python train.py --num_hidden_layers=12 --hidden_size=384 --num_attention_heads=2 --num_key_value_heads=2 --head_dim=128 --intermediate_size=1536 --vocab_size=30509 --hidden_act="tanh_gelu" --norm="layernorm" --norm_place="pre" --norm_eps=1e-05 --positions="learned" --qk_norm=false --attn_scale=0.0884 --bias="qkv" --tie_word_embeddings=true --parallel_block=false --init="trunc" --init_std_qkv=0.0375 --init_std_o=0.00938 --init_std_up=0.0375 --init_std_down=0.00383 --optimizer="adam_variant" --learning_rate=0.00135 --beta1=0.95 --beta2=0.98 --weight_decay=0.21 --lr_head=0.0124 --max_grad_norm=1.0 --warmup_steps=239 --schedule="wsd" --decay_fraction=0.533 --decay_shape="linear" --final_lr_fraction=0.05 --batch_tokens=131072 --max_seq_len=1024 --doc_mask=true --train_tokens=447000000 --max_steps=3411 --dataset="wikipedia_en"
Each number is 128 + 24 x the weight over its row's rms, rounded and kept within 0 to 255. Layers, rows and columns count from 0. Numbers have three digits each. The size before them is the row's rms in percent of the matrix's.

# layer 4 attention query, 256x384, rms 0.0521, rows 0-106, columns 128-191
103:091127087129162142112091109055117110111153133122098164092125134121155131136138130099155118101156110154141154123116132110100089141110181116111148105076156107149125125120122131099159148130123126
119:156153133129134125092138121079132129110100134099086054146140122142080103101123153113142131131139111162118152117136134111135131153130127127118122134109127128124118149072160139117126105110100136
096:134139134137124112165136106176131142149126101124102145080129137153185151107141116140143114119050138095143117143119117130152133117110148142148140116110099107095100090162141120166189132141154087
095:122189150115131119105117168158149081165098138137149065129154116166146093144122161138109088151128118114138113114118120135138134134152111147155093183174089152121121159093132127103098140152176120
117:150106137146101144125121141171123104134159148110152102184097123134113155117113130130123144137114141123142177169156122137113108121123176124148112131130153124108151099124133170105150153144111113
108:126125155136112092138125146093077147141130129135165099115107169135144130102107093114158127124128108127127135131138160136136155178106136123137138165107107170107090160117127118131126110115119113
106:117158101093142172095126118130141138119124151114091146135157135124148114211131148122128073117149116155115104126128101150122122119117142107118138117149073111161166137113139109144137129158150132
101:118130155133152115048153125120103120101185117148122109133089156088143136108109100138189159105150111151109105155088103115137146121083127150108125072115152121121114123176142123111139125167160139
104:155122112120134138111131141129089124169129146121158125123132097099134147149108102131128102196129123144116071158151129111132113124162071042110088112115114163158176078104150103158077160129104161
113:125131100157147157143122145147117125160119099159113100153123109085105145125165104143116130149152133134101151125127109138136130128079109118121150061154128114106161089145114103103116099124121161
099:118161116111113134129110115158116129128117120086117090136148125136171122092137133137123135151118142118109166135068121146127096105113129180121126098078163077128142136111124128093161100113108133
108:124185092107137107182112113155111090174084114150133177085148129129148111177147168145085109164121140138133135111121130139123165113083212112137154170136078146144176149116087048139149125135137077
108:191090085147121127156150143130118123144134102124154124133140125141140101099100117141108158160122172109115124116155168116128163153134078133174144155148118137108108125125137128180110115138125139
096:124144134135106127172109158110130159172131106128102139124153134077116150116140081121107116103151087111124076124121123155151136138150091134122135159165123134150112171100134130128131137122144143
108:143142118115143150134142107186114132113136094169163072119086165138152111150147152127110094148096124132116096103133105113162145104125091110143145114149101180142129144150107069157124090177163126
102:083106109112152119089121114110145101106105129107063141148164119132145121182147159123169115109128123149169144134077088155161134106128139107116108127099130057158131111107161156101167154133168127
091:144107146140118106148094153130163136136126166097122154159150126112148160127097141127118149123117121122126082148068117116139104155140171159163094088133127102094080106129107157117162126083078131
093:130130124167114189150157134079138155142102148110120117137118092094114141096125172097132090124138125150126153130168151113112118118122157141135121150138078153116133129130108148108094095122176142
081:150098129123148135138141095110115111198070170114124116084112148159097108151102137126067112110100107150134125135094088079170093151146114149137087097152081140120145118131091111104126156138131158
112:136105083130169107175131109070116127067117083124077145044132112160160121124098166103136140140117100135142128081115127132112114127138175135143128161125145112080163106117134130157149071132115126
097:141124145167120134112110133104148139128112153111139175102099155163127120191096161094127140093133098135144134138120146118139140159139184138131144154132109132119123132135093149086126155120128109
092:143076145150152126177145145131113157139175145140134159132146152139129140079121088142102156163145147123121137164140151134143125149174085126129125164110167101128132102106172154130095176105087099
096:138098107118156096125129078136159111102153133117097170155103113195153107163121181096140120143119172109110162123121141133112112121114185112132137123105094108119124132139106143110152172158148102
101:132088119110102168169164155179137119165137154082151110173133110132121161129111100111119144140135186139115112162110139117156106129139104132152109079169103133087109084145068120135106163151109158
094:127122173131143131141095164068140165148149105118130093127146149122135133101105117131128148074150166129135124102144172129139129139158106096142128162098162131101122189107185181111101140141144131
101:143131103104117115114156124147154147167133184154183164097098111137115130120154076119170142130132125151101137126112145116126153148102116158116141179106112131124113103170093109119108153162094120
095:092060107089103119103134119195163121143122174115159152161111183131121129133160146137101129100122114115128174191065108128135127115169112159142112107134143123125126098167117160090128166148116122
096:123154117119126116095102084135131105109129104110110110146116124126153117135101140127174125075149119152122171085107109152118089148113163145109122114113126102085176148113140147126184124135123096
096:094179103072122127131123100183101108141136158110159159136132120120134122143135117147132124156127145165105115141101098128130102136141119145117078088157131085114097064137086101106137173119097110
094:139147093102104097156193146143129131163120159091155186077087165107129135105144112127162138126133108161128151158116102143108177151112113149112122142116146138111129112127096059130129151109140154
098:127125066120141149173144119115112159125104107144050094100163140114154116162132150117084131140117151129167126101123104121113150154130182163098129129124115147133136139115135105145143136119148098
100:137114143131079066170144164170167131151131167098167174176127107124125150125167143148166152133133146128138169140135116122135111158136103172145057136116142143142118096131088102111121152083128142
095:149152159113164150073146135084071142072148113126126148129084143096116140101114096127170125175149095153086067110136120134103185153097096126089121128150150122130090170105113096168115112127110130
102:150113131135122111121130097081149135069142087092082123131151138138116164117146147128137126074179160128142158118143136149099160157134150136121116149103177118130127139090122109103175144095162111
109:140143159094083082171111072114131125114136124139111153148145155144126106118180129151105116046149124136142123150101129133145100164173151135110118111094149133125133172111159152133143123085177104
096:144121040105156123164112131087081098148134086121119108079139124118149155094088098120147148141126124115123125114139111121109134122129190129110132130124197108122162117120125159140131128090073111
092:108116165138114150119104106133135099143127132095100102167109124190133140121104145142096117185100143126125154104147117086150105125119174112118095086160119083116135114137125122112167121123122116
094:149110103129142071127144129127111120139148100098113053111096144121125155073133109139119140153126116103129084147111138111122164159085114130094130134152136135103145152133103096185125131104098163
094:068154138138128163127121162134134123142138117100126108166129096100082122192155120116063111158170129139124110117175154150137116078124092087130143117140072160158092071116103089124127171155139138
094:131120123103136158079185129137111112166134148129139189177170136104116119173149085112124110126153161152152141139105089112118117115123104147101063104135066116188090108148151157126136150100150143
091:094084094144149123113162119140138099111119139115136132109083095139123190129134119123173143141155129141110128150088138142100159122089111094119119132160154135101118077113071131121106157134049147
098:115125097155126129160109120155112130142117106125177115108147121115115083128120115117120162148079163082094154152158147112128129141176113146137157131090095121152144128113036122128105122116107101
095:127096139100137132106091106026162096097138113106106140107139097120136111115090139141158120071186125137135130132091173117148104117189057094120115112092123108135127129121186124133121147162153155
099:183189152165122124161165194136115100122122118107149151176145115111095134142127129154080117155104112099130118145188130147124163140110107105127151177163132130144151178095146129168092121070125143
093:115145100118119133157141134123134124147119124118134126140115114131160145121124124144135126124166110145131126161167125164136191138136079134133096128171113152100078093118107117135106099108123148
100:141139132175130102187136150165086119145088119161070125110145116170132139112129148124114156153107147112128162132139103135131167189115170142109134153102138088138139134124147115163158076051145090
098:117151109145159123105118121117121141130113111159092127063128095170170095173135160116126124169176109122156155106155132134114107122120166100124137137111117142193153146082128118142150131109119103
085:150134117181164098109171148117138116110096146146077126135083110111132094111083119140176155105094089112138102098137141112123120135089156134122154115101121119108159094142145117149146136133082127
107:070138169130114168090120138096122156113109139152104098136106114115115104103111127109144136123147124120131141128127125128119076142132122111122108129115122162159076163125136151096082132141107148
084:141133134154158107113143161141133157100133155107091106079124124146153147105126124115169141123128113119124143102133123113081155137124134130138148140129151121151097180105134098139117099061126177
103:181131154156114102161119163150112170124140119135142084143135119095103143071115128151064146172128114120097086089171140115123143133132118136127152134136109129123156128132137095100101127101090121
097:101148156112113154069144133114118167101155107138159103111107152157113073134164133110112103136165105123143104116135133127118064116127108113098149093142096164181111157129090143160148150175144129
097:142152134191126134127131153167112124088121124156129085182097110073117147124159142150137138175113181135120095124081112128144145125123047135114111066162119137124077154127117163137117125145163152
108:119133155094134110110117127082120171128168105117130136107175146112134131095122139124139151077124130110151099098128108124109127116144094170112084123113165127162115151180148190125101118125164155
097:163125149148152107135110129102107118110128138124090138091195102115123149148132133097127147105126087129140111071076122114143185090089158154130147134133117114122083147111182145119172098118118123
108:169101138133148143124147180120138149130102181123216107117054118089093146140107100121136119106122135130102112150132157137138130123144080103130136119140133138123137118141101100108090141143070164
099:152121129167120066110172198150130123143149131130186127100109158130123137116125115141112143152101098091104117176130133130138201138109075183117109190171112138119102134150127089141105087148152149
085:127100126155084132107138171121128112181169107126151061158141153132080126107118088129095128122104139146117120120109167126154101132119082172118124120177142098133108126150113159078103180180073129
101:098087079107122132098124133154126144107153128144128143128119133109171141145127134128187082103172151107127174168119135121135141138147089151127110100149153060150107101133149151087128128144145142
094:130153104167165121160092145162142105133173106106117123112178124131142174127150124159152139209117137148125162153124110111124105174140140166132131143122132086154157085135115109110144087132148124
113:131125145164139110103170161196122145145118142118162072159114127106079137119136131148111128165131101123116125130113117126129147134114117160120127107145137141131123146129138090106104113147118147
090:127112153154112159124120101134134184077106105154111082149116119091102137086140135133102139115127101075137101119105134103117160127114178117134117091122137132114152152118147159118142093114069130
107:113126134099120086141111122127160107115119108126138128125139134168129106122144145126098118118148100124141145135118110158118105130159081157132132153148119127137094167102127140142094113116179101
098:130142153098129163091112076137136131132131123117124148130114109139134128165097091130160091120162117147149139122100151100145093106145138084109094108096134130143129110120173121091120135146113174
095:176138099082154127132149145136128114141158169113143173146119140140137107105110131146156119077151136125111098126119100128151090104182080141140115125119168131110150133158151131148115138127140126
097:148141079113165156154142137103148124134111115167110129075132089106129154124147076136125129103131132112095121100133151128112131156116147127104131154119127127136169128111149124150106126128119118
106:087106145114105135102105131082123186135146120169154180082169119112126101127172080124147118121140153168129109111075130121140127111168033104161152106085115108146072134131169174144139109080148110
095:099140170167144112109129105110139109067137125080146134092152161149170088157139151122138111090103127138138085148108131167106136091122076131133123165151138139117085151097126109154118118125145141
098:117103152154070156132094111101150141132111110109128116189145141116102132105121124119157134120113116129126176161135134123132111130146110100120131146135085166150128140112173106119095109138147145
104:115087137124110129106111124080146134129109168125125187147117129133105105141119137124148154105127139154128171157122167138141158112142105133139132156099130138120142134094117139115125109104154111
110:147114084088135083150136101121118125117118092137139106072127137175192090100131107112140152155098097117134121125094113138117156130102100127122112159148157150108173149149094110140109130180140089
092:134116097158114093219141111123112105159135115106118136125168152101136124120138117135134139136123109160116113099132158118137107172134159150115139117119122130120186122134075086170129117111157114
112:105107076095133136058109103117123133152126177134101159089124116159134131145122126123161102155182109153120142134145108105113108103142141134092118131117157126101106107141125107111132148140086148
089:179182089115167113086117119119121126124116121193127077078127108140122126134166104158136126173098093150132134067119107127109127111088175159132144135152096141125202159141137097166150090095130127
098:163132156143109143173103165193145132167132117133150139133113126136174126142144130150099144151107133126117146128193144139104140138137144142141117105147141153130121101151141135129114136089158118
091:107112126144106153130132147126131143146115129109117104125117143127104129141135134134137128118132087109130100135092118153131156151136075115072120122123105161120111133104098129134133089085130136
099:078101128114165137111104147057131139064153100147140102111117070116117124161139130114107155082138130090120104102133158103132150095135138055138155108114100127138111088146185169145142110138093144
087:173105117102122098105106073131106124139085127099135127128112155138118117095101116103133099123117137108104126137151123087174102155133127136170149112091076114113131128104122112097122133134170131
099:106145124129095130130119145096146121140063095111103134129173126155129089149103136150123134176085108115151106133188150124140128155107108108139154181151089160149110144147149086160124145098109093
101:107101162168118159218116144168138134119163090122121119171164125097165154120156121147122131121159165141128110146150130120145110135166075112132100085130173155119172088142104156120106119090126128
101:124123133147136112081110138143119161127182091172153071126101119113118111096120137114107135138119109138123105160099124115106130149139142146142137114121106131098088194122121171122114137140085148
100:122132152134155117118121117080146160128123136124097141094104114115148116156150138116159096115186113152153141131148112136156126149118132106117129128065128107156147100128184078138131148112150143
089:087076122078115113118152125105116127136113152130135134109106139123108150103110157109111153108138131136151089137089134106164153121113101135143076121161153146102096119139083123110167124137129187
097:087153134093162176149091092093121118107109093150142075097130109123150126199150111117146101152099149130141088098136122137125078095142128105116133087129108156107158110132124106127148139161127099
104:135131127122125141181095140127120135101098103137090123113123121062113128136130150130130146091131148124105135131085126148130134182164167125153146117139106097136142171128113131116147121091162123
109:156164227157109139109109167133148134118120140149195128134120141140119150121118129126135123135096130130123087138136141145141121133142066095138126105125148150167110161134116117090067107093123151
098:079143143108121145175102157185159119114126148123103175125115107150167123127170176140109133157123142100137126133078116137145111122164096136167143120158130110101099138176100152142140152148145109
089:171138134151187180092140137167119137083153126154107143106104092137119146155108123103113121139138133123113093107163102146134130132093145087121142128103120091140173163128159088163100114127157097
099:112164104143114130115164125088111168171164130119100100128175155119079145120149101114106116095134141138136103119103155132118070082074161142132140121105126164074103128140124117122084130102071164
097:139156120118122129088123107105131112168125119110110154113171129121135100175135094103143121108122153126115121129136109114117123110128124135124153170116143149171131161094115113118117102148125097
082:137067164111082085125125095120162099168125182094103170194121131144121123135122154146100105111116126117132124172072089134191119120158106123133062140153114117136125162127119119099145146133154135
087:103124137111127109151093172149109101135116123146131147147123131115163122147145145160093128180105126125128104134093136126135123130153178158146133088093164099157130108162095164117120122122084119
091:131070137150124127136113135112119127096143086109071095111108151096119147110103143140166156123166113148114117113152095122126143148123212132127115139133150089111126126123123119132152107105150145
103:158133137123133130042144113125149145093158121132114097160107105120081132116179131128129105107152120149126108140084123148132122152140093119130118083098097122132116133145155131105086126173168188
096:096144082077126109119136130125153110122111137137083152183154106110155147161143120116125101150134126181148136128116090139132118174123161133127067105114150108114106088141107136077123172091094123
102:087140126118128095192114111056130172124111128120082137115139130087078095160124127138121116130110109113120113129120110117125139149120128123161117124108150118132108157134124136129128129088130153
097:145111167154083165151118145161157141199109155133180094149138142106092153110147151101102117161120151121117137161102160131144137126140124111149104137124080105133093116135150116132152157141109155
105:117127097132133146101115121118134135205087156111124103116153153177147098160122135155102099116138122138151157147127165147142129126128129130133149163129092183159119111129095094135118179125162134
101:064128121172135149170077120117143120117162082164126089165138087115166146121147144115130133113104143120128143133146135150121129120127170158170127122142121127127122143153134197119152108135100093
095:129163133115149102103120131188096082097097115134094058123126116169128134157145139137126099127125123128135143083091105133099148110059175128118131130166138143108148165124141074111139093136128150
103:166170129079164103137127159134148107142135118114146121106171109167164120170112078118080135142160132109114082149118134124121103101188138085125099109111130084124148094155116146098083180111102127
096:131122138154150145178109147138134120127112078138100089113151128154134137144158154117110142176130137103148118147186118117109172096123125102132138136131122143124162129082164122154096096115163123
101:148156110093138141078131095102116135137153151150128118085105150135133128124143081137064091139121107145113069122116100132136078080101157149117133101109115140146151128138150147110110128197130112
092:127142126173145177112127163196138155101129129155182098184069117123115120131104105125135145106100099144119102135167120109135152083122104127147135128126125184128149130126131100155109104124112170
106:148172130111139119084131125156125145135084111099174072091124140173130094128152128122134124160125149108122064129126099113106129113141118085128150163123138155138161135119157093155113099187157134
108:129112129114109113089092118117140208098163142128106127107138165171092114123138084125124136100138127127157116048089123140120119179147149166096137159091177143116109170126148143124132139112110138
093:147150118095158146113123146108141134161118115126076149113120120150135148127124134141183122140113116158114126127097122122104134130141180155116093163108148060124096151117158136131115117060130093
# layer 4 attention key, 256x384, rms 0.0482, rows 0-106, columns 128-191
109:151119111129143138138081107073181139151108147122109174062139151144116167113107153077158128117176139126134125105100112133112109112133143161147122139119115113148108119146108144126193140169153133
113:117138121133118123134148172125119133116132110121153113150122110097093100127134108075110166106098144108150159122107129137137111118125103119105139099111110139149171150107166149124140111106144131
092:156156085115124098135133131140089151154129142115143120132105158138116128155109159118131107097143159137157165148127139127163160165145124182165122141135103146116128118169126125137102151089159132
101:110137126126156145145096146146114108174121088154174098148142107118088122126135137110076116116080121112142159141122140129141132111142144085111111134163138126168142157117099139145102129151141097
106:102109178153100152135137115139086106130146115163136096160117159154156168103138116111109155135145121102129146150137134103098169126137125154153128138131106138114136143160150145103186161137068137
098:142164183152128121135161133124185116105122154170140130118088122151122138114121153169138103126091130146109098147151125174093141130157126118104125126117104139133116139070119093097074143114173124
099:125102100128149148126130105118161100160115139120139099120167115158117117166166146147144135085088124160168146112122114122135096058077136096127155122133124110094160127107119113136162109162140148
098:135152115140163108104128088119160130124143174115097129108095144099103152135149132161151077095151142154123148143096134192123140146139118169123104108114129139111106109121163089142109089129123123
098:140112117145139149113164097127154113139099154080131130134125086157124108140145130111126124157116107143140100103136120137139148141115160120074140132168100159099125111109140100160120100078104097
098:141115098179127178129114126123111151107165109106120110182126059138074142142139143138124114188105151145140117104142143110146183138113160135135095132119145131103148112117131142137104122086112132
103:091112111123151087126097132154107143134162117146125095102141139144113132115125141100136155106153117105150121098100127129124171109123116151150156151134136134112140152157115149139133095127136149
097:158105084121142113127098146134154152149157106113125139088174125151119086169152195161139136092098154127133165155121134147151123108154150127103137120120118148098162144131097095122089155106180144
107:140127125114125084133134130164106142105153103120161158125137145122118078092095128137146093160117102156093159126158141110134177169140114111095099119153122163151123103090154124142064111113113094
093:144172111130121135111145114139176134180093137118117139190122058158079132148126105180159140152131104134114128114161114146124143117082151116137142136106114123118102109105120073130093123129149147
102:131155145105114155139144137162141151099142117147103115130114113169116106162163138189142077140101130105093132141131166171157120140118110121103110099113122147104115124124120092134054117132194130
091:113087143097144092109102103135109106126112140119143135119124148163114119113137128040156175096127115112175131126094137094135127117148151131183172111143119143132097130144138131144171130174120133
089:147122105121144103137150122104087135123101127131099124128110122151124138126113106094106169147117139106142115129125124125129124147158147128152142107123100105142139122180135134133150153136080129
098:119126122157132147107158150081099138136123140099131125183164103149136128153133142167128116152087163135118123112152120153128112084135070113104135142113111136119150126168126113117060139154123146
089:123091107139114090111143122088103105140149119153111124155099130136144106135095100138127134143105137107118149148096134126115114122131165135151137123132122134150111158180100126097088140134108116
104:109141108081131089121126084116162121116124128126071132122136124133116129126078140126174088125105146162115153130129154136111092140157140139113147127095123131124142158137095143134117123111138083
089:102127106133120092100171131102153117116126128153136137142123137111123142128111093117117134128118144094141104180123111168093091120140115122179130124147113116145151168172093124089128127140132125
097:108130124116134106083123103126134131173109150068121165142119103113168098114108082125163187167144123125149157122142130072140126114100134095101143116118107141141134121167123144138113119106074107
090:091109126117146105123122107096121107113136136167105094118113158154123105152130166103132106085106159149154143132088147138139123109147125099174152122098086125140124127161076153106128157149137153
112:167061105135111136155149103114113128149136127056122117177131096137148139134147115175092123174124142124132090162120143136138154111124166099116139090120135127100148087137093125150092141119083120
095:093133185145133124107141125165091113129114124126155129140122141097152076078115101081138153162141115129132119102113137110126115113135051134118134118125127153141131134145195132090109120120128120
105:156104135115134135127143128148164171146137139144125098100125141132128126101114147124137138095154161143131107106124101108140106096137088163115106143145154135111144107132139074132104144107125135
093:114089118100123113167113123127087148163141166129133131121083167169129128134155109118083142145118151080138125144120098120125155151126160140140119114136138092133137154170150146090163138133118145
099:108146091140212115164094122101151124094147153174135159100135142108108145109120145125166137099125116170137137148083137126118124125150168149115122124125130138165132160132103151166163083123115136
096:133108073103142081137106114123168129135173173121103129099137119139112134145144121188109116122126111109121164134102132141128144141144206142081108105145145111058147098141082146170141145134143120
095:144112112149126122158105115122153160136133150116135149121147131147138140107152139171123133119164120164145111114132103161137138134132129162083104148140163106121130140091113109148109134090111113
095:110189099114103098139121131125141113130098094133097164111136177145151110152132138094130108118095100140105158150132138142132127146103111130131122145104119145141133134120114149129099128119176087
104:138120143112136122160094149088147111127126140127108146116139150122165158106148161140118138113163124111155097156113076171130169131127161107122111120137164098112078120149128144123147163130109094
095:141142147147140114102148080119168156123138145073139128113129114132108140105104127195141106093123147180121113100165119140135120134106116134083106137121127154109130103098137104134122102145108110
099:101122123128137117132089111097149107108137158105112138098143168094130145095109139108185156135157120156131140114157093149132122115129083144134156126081105078145122135101108144095130129158123129
104:117158120134149098144117137148106119143097123147113148109148167134216115110138097135136145131161112110120116158112108128119067096132114143127119108160134094155121148133133125100163116161145131
098:143107115145138132122144078124174156143127145107116144063176151145082135116108143168134124134125133159096160122145124138128157125163126153145127147097138124082137129101126124119115131112123104
090:115118138124101125117180145147092104134119143132119095169125129110140119131125103099096158155095148135151137129087168088150129105154129103148147114136113163119149157193089159101109144128116108
090:150121111144120165140124092102139145125140118115087157117151114143148146137166132115159134157158143136160101091171139141138156131116140145143103159109130119127161115089125123192107091120119107
105:122100103126099139103149118119129094125123125105155092161149099119098135157112133111135153100097135104150125121137115170124131118125178123162132147135127132133103123153109104119144142175120129
093:113111070118114115160114129171135144157097131095182138143122110141125098098131116165104141108141097156120098153123096099150130112131133096120122127158110138095144115139098127115125135106140138
087:145109116118131167144124070100224111135165126109116138102126115160101132131125157163130141104111163184095141127131127178102123113128182142106097122090110100102123111144140118125171115117102097
093:110156136141120118120135149130127134083129142145120116145137134148101144147103146194134135104116109149103118171117126143093123114149119091144154114125157154131136101137119140116129146080124135
093:107100119120112100088136105124132102116094150120112131115109140100147120109136108089136158150134097139128094137095119123151091093111119132098154122124117095167125122157129163130169110157105133
092:118118148111120137143134151132154131144142089095144132113139075099118100121131133152145146153102100139123118107149112094147166144127104113102128107133144112135140115104178132135103130127112099
099:172137124136092111129120065112138120099161143092093177095117163099134109137134170118160144161116111141141080120167121125152156118102180125139061114133136153124141126101168097160133108102121122
101:121139144144121126178133144140093131114159084136091118128123127117132119109131158048133160160123122147137124152132157045122114174083122132158115145134102145124140149135115128129153113097148127
099:118103157146148182136111141156127119124092104141112094109128120133140104128148151073118142093116133128160140104167152080113095128101094139165140155126125132122132149081135120149168121155175102
088:103116137119108127150175090139126137095111110122084116153131123112094134124148126096090161132143153140164118117171111068161144138093129163152127133124095160115155144124128131135184127124125132
106:098136169149121156085121142107115127117104142159165100159122123102114148115125127111136123105143138129142114106138130105107078145106116145135124114130123161153106123140128111107110128125120149
083:171137134157097128107138117092179140157112152115085155083129107168118142120127116122151104146136160143135117105155118176091111154096109168089115159080137124118129122124142119153126128108145114
105:143106139155118179120136163139110125119143126086126129125118080116111131116111093132105155166116106128110131132162116108113162143096116137157148155141144143110136127123123096176120118105098100
103:075169123156144170106105134100113134108123120143142072127112142159136112115132136116101075085120122119116102129100129139135104116137119115124150112137137140158086126113134111144147126149146156
105:129139162144106142156136123142072146096188113088133092189095084127090138130121075149097118148164125124106144104140113145159163188139156115109111116143141114124155080131162125146112110106097119
113:113159118124148122116139118135133165148090181126113183107119150145162146105076113125124118115160115119091101127129099124118142143119081132113142117135186129140078128114152104142113126147143148
092:141159116109112118144141144144071099111151109126130127171116156090124142114085095076150122128079133115124177118133127110153099157131128171153135114154121123108104151147121130102127119156137126
112:118098175122098158115179148128134173113155155141137117142114104121107132118124110184120136145121130146116122120156142159101132097134106128048136131095132165079118117143113106123094153094102119
103:159118148118103119126116114133113143150166167114164149151142118121142090086095119192134116134126128144104133112159117139109160145132095152080134135136149102126139131128169112127051158120111113
093:118127139147106139138133111154089112146120113093145126179118135106100148108141093100095122115155124089116105162109117131108142152171118174181120113145158152149112121131141110126102122132092156
096:127113178125117121091142070113135116114124123135118159167058179158133126095130116129126169127147079126147130119124139116116126101130132116158132105096146122124108127118160127120183126124083165
094:140159142116150108166115126133135148163127146072102132107133107167112161141135122110115122143130127128128155139152139129125199143141166154142136122134134122108175136134129125134135123103142089
112:160114164126106179126107183181138152136180088105157091165150116101098142142150099163090115140134157122107128117103143126120138130099111136105120113134155117121172143108158110154067149125115100
093:143116120157120177128132123126106140095168113122100111164117147098127158154116153109117144141149170136116143095143159153137113135114115083113129135132131142135164166137140161152165133150134153
108:115151126101121059131112131143116093165110095137104150122136193132213092123157138124129117122140116104113127123100125146106110108144122145153139139117143107170120152125157113122115112140197113
097:102148108103141107104114144119107115128129150136108118147149116094103125157139093086109131129152157119183127117074121089160094101168164118128119138144092100105135115182116116121175145174094122
092:135107133110158112124098088126128142139110129095100136102129085132133103162132119169155134131159131113136100111112110083153184122113124121044119122130120151104152139097139115126129112124149168
089:145144092150159124147099111126137141098129100100090134087165115093092109166123153129146108139133131197131121128144137170138129108135153102102136141084147121108125135079142114145124116130146128
105:118129144118149069123111132161132110119142137142133134126098159106128059108107108139171132068146111156114122112089115127141114133131086126122121157154141142114123131132126108083133078131123202
093:159140076113150107116089136073113122136109135109123119129142151111110130106112156084153106126137132112138139118137102129107128198133108115110140115102118114168122138110150153152114101156150111
100:092130199122110129101168137122131107129134121160151128184136111117159138152158133129141140132150117135130106133153104161147106119089090096147141100137139091169127143089167149115142136125171132
103:125093119100134120100136138080122128121121155152146112105127109136131124080107153116125127117154123088150119137150109087133130102122116102161139108098123130134116122106137125085119135131120123
101:155138141122177127136115129135153145153136107121111177064129126158147122129126180132112095086135164142110123114137105113102163154140155129126113159118140116123125132133161091165109125138168102
092:158149091106111114158136131136155130119141121090118181092134111104144143164126139167125102131124113152144134143152108161112123139107117132132147129100141105131144139121126091142089115111186106
108:143113139132112140093151102086147129122099134117155137097115148128108152072147143113144153093131145093134116132094113092148131074131138147127119122125111158104111108106075139079140124158106137
089:123107112165138137113113139129157131118133107121125136070169127143089132144109162167131059144109155156135178088174140095154141120099115121068122111137127175096164137084129103115116110111145084
102:128133169178120130161163126157102118140108123146135113176134130120154124109167123111117162181169109123133083149167160087147156150119088120167112119165129160128117111133125118156146162141110113
089:141125117136116184144107102103194125117116159101101131108151068119128143110119122147124087181140151114103069088154111189162103141120162134130096126106114104119100096086157105188076097103140123
094:108150119140138170131120093128127145109123104141145135102113127117123122141100112091143141132130114133124145100147128111128085124174143143109112115113124144148097130115127122128111128152116146
087:133119127142110080098126176146086097113134159139140130164083155142121133132093102091104135126145114100109133141105102100125123120123092107119100122149128143167112183160117118084121164101117126
102:132178119137098146144132140156140110144108065133142164161144095085135111141121135114139125089088110133150142139171135146122099133115113112132123118122128117185130130102120096131125128145151101
104:121141145134106158126125114160123111130138105117109087159100091130142138120154105166126100199147115136133092127157141134115151111121127117129119117107150144134121148107151128161155127170150146
098:146137134168134159114135101127145119114122157155134133085125166150096131139089132202116054117127167162067122141101169168126148141156130139122142132119159119158126139128116150110151126114138116
094:121135143093141107124119118124151128113104093126129139148125115150152103143126110071165182123117137114172101139093114119132093104114125145139131107130137129111121140145111097127180124155154122
088:130135122094112103128154114124119152139117152112128188126093155101117165117087124137126077125110151113076135147115135146142114162153156154106107099135151125138091149172097138105066152144089118
098:103164090103144134120133125151147122136107120099129137114157084172114143170137149162128098139071094160103120119099158127123123103167142110145146135114107112083140129142089104122120165132147099
103:094169140122158106157126128139160139100138131183142126127108119129089140149126139192124127141094113132081129119133137151107094166106144125106104123090118136111119116094075161114101108122155106
109:125110127112142152137148161154113128128144129124172106163123064106141131138158084207089116148122143108135112130124118139135121161151109121059142127146148143145124128112158108134066141119126147
093:149153120084112056157118097168122106169134117124105104173125136184143110149137096130124106124115097103136153150122114147127135100163158146139124136135143117133167158150099141125156136146141149
088:108127150158161138069158106138146136099145126148134128119126104120121116157118106156152067143132148173146156123165129115100094136105076124097117154144100163095105146125116102125128128135121087
101:121124123150091163119150131090162138129071106077105157120121094122098126153074133137123123113119155110112138092161120154093134124174096145101140151123161166125135108145121108109099137141114127
092:146120075136154107101127153090181144151085124098143155107137095113123102122131173088154152068112128142150121121135083128101105092112124125110096148129111134141142095106139122120114134104129128
088:128118140124104127125097128115067140172106173105122134128144121109125137120142073106135144116142135094148088150112097108147138153120115117162114093144131145111123145148088124117129122131120141
087:171131084100085085111162098179123129171108124117113086125104146147135108112124091096105147138112118124145117127162146109132116116132140102151140118135098136149157112165145134122134146160124140
092:112124150165096121139132107079133170128136159140110169097113117094122166139097132096127123181116143130110121124148129155140153166105101148149118140123146158106086133138127127133135088140097106
103:114119131107144120090108117133088140125163145115107116145131119115110107149141097164120062097150170109121131105087097131151115078111137097065162113153145127101179126154122155094097102121143103
097:140117064131117104162122121149158112144122115114116124139152123104092135118156119143134162116120123147161126124092143109125138110152152137119133113111119119117161156161099139099175137115098132
107:117138143141134114147121130103141136129130123129117160106130148109105146100115126101143144095068123152137123142113099145126112139118119142153136143095159109073112134120105119149139092105161135
093:133097160139114135127148162153100100129140098146153119168148118135096094139133091120120195119110144144120113146102125130143121093101110108124135141137130149104127137169137117097121161116115130
103:124145105104129132130133141102146109129096133133149128117170130143129108122130140111134131117116138104153100124129132125133153082116108108153120146128118094146116117106121084153103120145154109
097:088154156107125149136143130124115124106156126132117105168112143128133141101090143124121106126124113130103144154111150122114091137157156135167129122117155111118143115163149170103107113170159122
092:136127136167147178144126129148130153090129079112099107124166120117111145144163146131112094141115158149105139109137136129133100125136119132132098160129121124133142135098114105148138142109153093
100:130118063101112108154122119163109120182111138090125130125146100123130105130118131060107161157099097155138136107130112086134130093137185099115157130142109120115135129149096122119157135139071119
097:126161169141137123112144153140071101146123075154145114138121162119142104132151135074130131141113114092154167122126168078128149157149129143161138097151098153147118126141178141144111112145115143
096:119160086131135121075133111113142123164134129116131144110133118150109143139099122162152086144136154121112167115126135152117136130141121156115172139134107111138126132157111098112135129141121106
090:113106144098139199099154136188146139088147105127156106116126134130090129145170112193124080167108139129118114101181157135103167149096128106111128127124109166094123113141171090138087165122121100
103:150140150150140176105118141185105131132137122128165118102133119140122104154146119152126086128134120107105131107107114142141140154114131120130131154151115167128162133100147114144079123151152113
107:116149119123127117091106147102162127114088132141117119112137119112128123119157123125141114124156119105113131126126090117101070133103083135148157147133136072172085165093167151135151129141121141
095:119142087130142097109097116136159137159125151078105149116157116141112154140152166147102146097123128150118112137126121096126118120115169125101115144112146107117170106084150160145144096121098129